python train.py --activation="swiglu" --rope_fraction=1.0 --init="normal" --lr_mult_o=1.5
Each number is 128 + 32 x the weight over the matrix's rms, rounded and kept within 0 to 255. Layers, rows and columns count from 0. Numbers have three digits each.

# layer 5 MLP gate, 704x256, rms 0.0764, rows 0-21, columns 0-127
111196101126107109121108127152144123098123116101124175124138127123106153097130106103111149156126115151127078167149180111191134169168087179099154143120109127107139155103103110167138131093067115101109120142141090123121146104152112157089155109134144124120154085094108121139140114122145147193131139092127078110139111094076162143156121106112113182165127118104138088120162096134126101136154
088110144121182123122152107178130122114159099126184083138125131108151099102105085167141118197133111167157121137141126138154122172114073147135119123133127162062108104139052133133142131163143108178081134152154120080180124141165195122111099138153078136121118128122141121099159146132171106139157133121067143107098124123159133095123088168126190051124101129106122148112149198126100179090191
054090053146157145108085225122118111127123094212121181125095191189132090153152085117135063112132124126060117124127116136098144166148140145238170128162091083119158141132154114109123082060073085088121232066139177122169081094126086132174124123135085136088180191110161102139131141084215111197095044180114105135184096187097134212155189109148133178108114133103132122131102062062173132162099
124136155093101131135119103150100150113070113155082107142101171144090138112106053113116126112109061122132095153170134158137172137051140064116139152112106069083132104097112098138103170159143139142066144096123124104159159134113093201136136120129165198107116123099151051099131123179135123108166083190189106114145153109059124133118170167103153142179136096107143058137085048165139115147162
085167077107123132084173110145100123166113101151120110126112091155145135060126133136133151152146106128150185132154179142125109134113118126111121137173116121143172130131114121154140082127098162099099144130120159120141176132150120103091118092089154167136107146086113168095129109137139159110127124121191090135089127128124146129117113157166155137109135197127160106135128118110140114131200
105108135121120169099175148157186145161065132175130097192068129143035102178145138092067097123141182107201172140118106146124142132146097130139160121121140140125191074134121121090135130127133125147182098161145166131130163120190145101109157097101056142093137142171160143149128131144099120157127134143117072071106086101171113100123110144150128139143116131120082142121107077095086173193136
128168148110139142140112120113161090187133145138104110101108058064115131144095105124111138169146159117165211185165125128104118148049132182163145121109098081199146155037097136128073141139148094136086077164198099114133137097118139113060139185117111126183093139079112102130143114148164204155121107115094104171120115154134105108150140114172124164119123156167138120104124180119101179113144
086142101142145115170217110145130149100056035116152094209105089063087180148117211107147095182116120082130090178173141134143109132086125153110112179156112131121073157098156174168117148177108092166167115125098113074119121047161137157060080176065146099069141090137096083134103109110124158197152078096155054160173137121187168117148136133077121090148176053129148080110058178115158155131205
091191148121219155136066115135086141093120105090087119088157153114139065048187066108135113110139192136165180116138151095121097176165158049163060106150131147133120184113175135103147194145170117099095081114150086156169143122142114123114125166172115058162119091157103097146156176140108091115175127168161133134171178175124135068151172168074133116155118136111100150185108130104104106117091
114127114099123086143187129084150087104125095128090111069161199093132115105165141145108141159096035156114114132141107142177107100154149144127117129098093133067096131193154164166188175198098150129134150095120097136150114111132099123136156117112156101142129113080090138155153141158110061131124160111135131118164135115116136083100108083153146178169061110148160082103136082132174115070144
153144086156074146123219102176186129137063121185144044118130127158141183177096151188115140108123130130086089103134125097151077173116091128188137183170113176130063129084111137058115078114083142151174142139145111128109176175110168172153060119114131051159087103152141146152179163114135120200158103155147209112152065121146150141168113120070177134073170097132119129138108092047215097166100
087114101094098122114072167158120152106118113124161141118103138105091129126128144100100152123160103124128162083104144158116132126169163093097088152094096086134163123157113130149125091124112077116156148109119119138141147158118127174181127135142071092126139090128141160138085120115238145121127187121121119126192119124138155099081162093144105172115129115120133165128165069119081200032134
129124117154158139080074133160108158141151099125121125100132113127073112121116110126154124132101130152135138126149094118105159135150150161165091157113126154150155078113144150148109114122138144133151141120103134137100132099103137120139079070150144128173086122141119084116104127109166100160121101127119184155106119109127138139120143175129134098051128117166138102123101165149139148169162
141099165099093146127111037205074122161046154100100158084104039142126142134123190121120143082140122134132113167112141089255123138102098056115113106137131103113089119110131125185177147133134141172164143138141093099104111173113152146138166076100182108147133136207114150163155126149140108124112185118171091113115183103104135152159164151071123148075169109150218100120113135130092132079123
126108148127129157109131121130087142162149088138110114081188141150118041151120149162148124131143144159140074184117151145070133126074148124084136143106198172078168076122012074145126090134134081116104163143097057136132099129152140086142164051087108116180138147104061152150118145131084165168100182140083134127155144197133139123074159134127137129142153163194139180110128122187085154127187
095136079176064082131125135195140146144131098133170066199139134069124138127110123123115130104153062113119119110109092142136149129132178092163122110128099155121127180133150163119147091175093150120173109127136156143160163091100134135156146139157142117125089097124146165126088130136094150088131162151093150127099126125088158133139143124132157092129106146137102105127125160109178187120076
087126100112132166191096108119123139054122117131124077075065129057120096132150102132102165077097201181150058118125168136122142166117113087089137134137089094130062090134113160077146140137133118143133126103137102113142102158116113106114105142131101187063149119101092057087061114144088114157165231199110142064144155196114153083154145114166115126114140084088145112116134096196168101142122
074133106154096148132144140118168147135072090127092132135077145137099141069139100054089085109112107080087155138157174119087125132130086170132143081130101136059072139125168105144147081127136203167146153164090146133141129103138147149122136094132156105157066104130147136122171157123135155137082189108149154144058182182099123136125091092130087150094152141133146143093099110152164161131106
128166116126091114140130181154102103119095114110131091104139123150129120189115150163148138104117209096154098150118165126140138159179100085134141130093083127101135104128134085105130141083080098134160141174100142152090103159118184175174147139094083139071088120113110119122123088183109075101145149195106131161077135094139138125113132075116087077098102164165150160186125120090130109138149
107219103155143118075088108155146148145144124102137123104113178089130043125138181169111138135108134046085123147202093104099075080055158143170118177121170124114128154051135109161093090115092161118147119114125148159109154138083164140127143183115109085108166178120138147145160069118109137073172123098146144112144153101122139105130123124138124125072188105133122141090105177163076076123120
122121150121120120157137150083149155145092144124119144139061173140131144139150137101139146112155108128130116140086161101132142130136139137117111155115189128129112155119182197071152160067114137115126142111138110171140145111167146157109166121110093176091112131141170137146150105113104096109142158096091122078152142130125127117052121092117109138137105159150144115131136111080138117050100
115126131128135125099171107118125127111071109139164125128171139079096148145082122142095131161115172156101118206202105113072067147085159150091124135145107121092143094160095177177119122108109129127109128091128122143035102156234097046093151137164149098151126151149138073102140108118096175147121185063103124123098162158084123139129110118109124156127167118169117144067118109146138192090156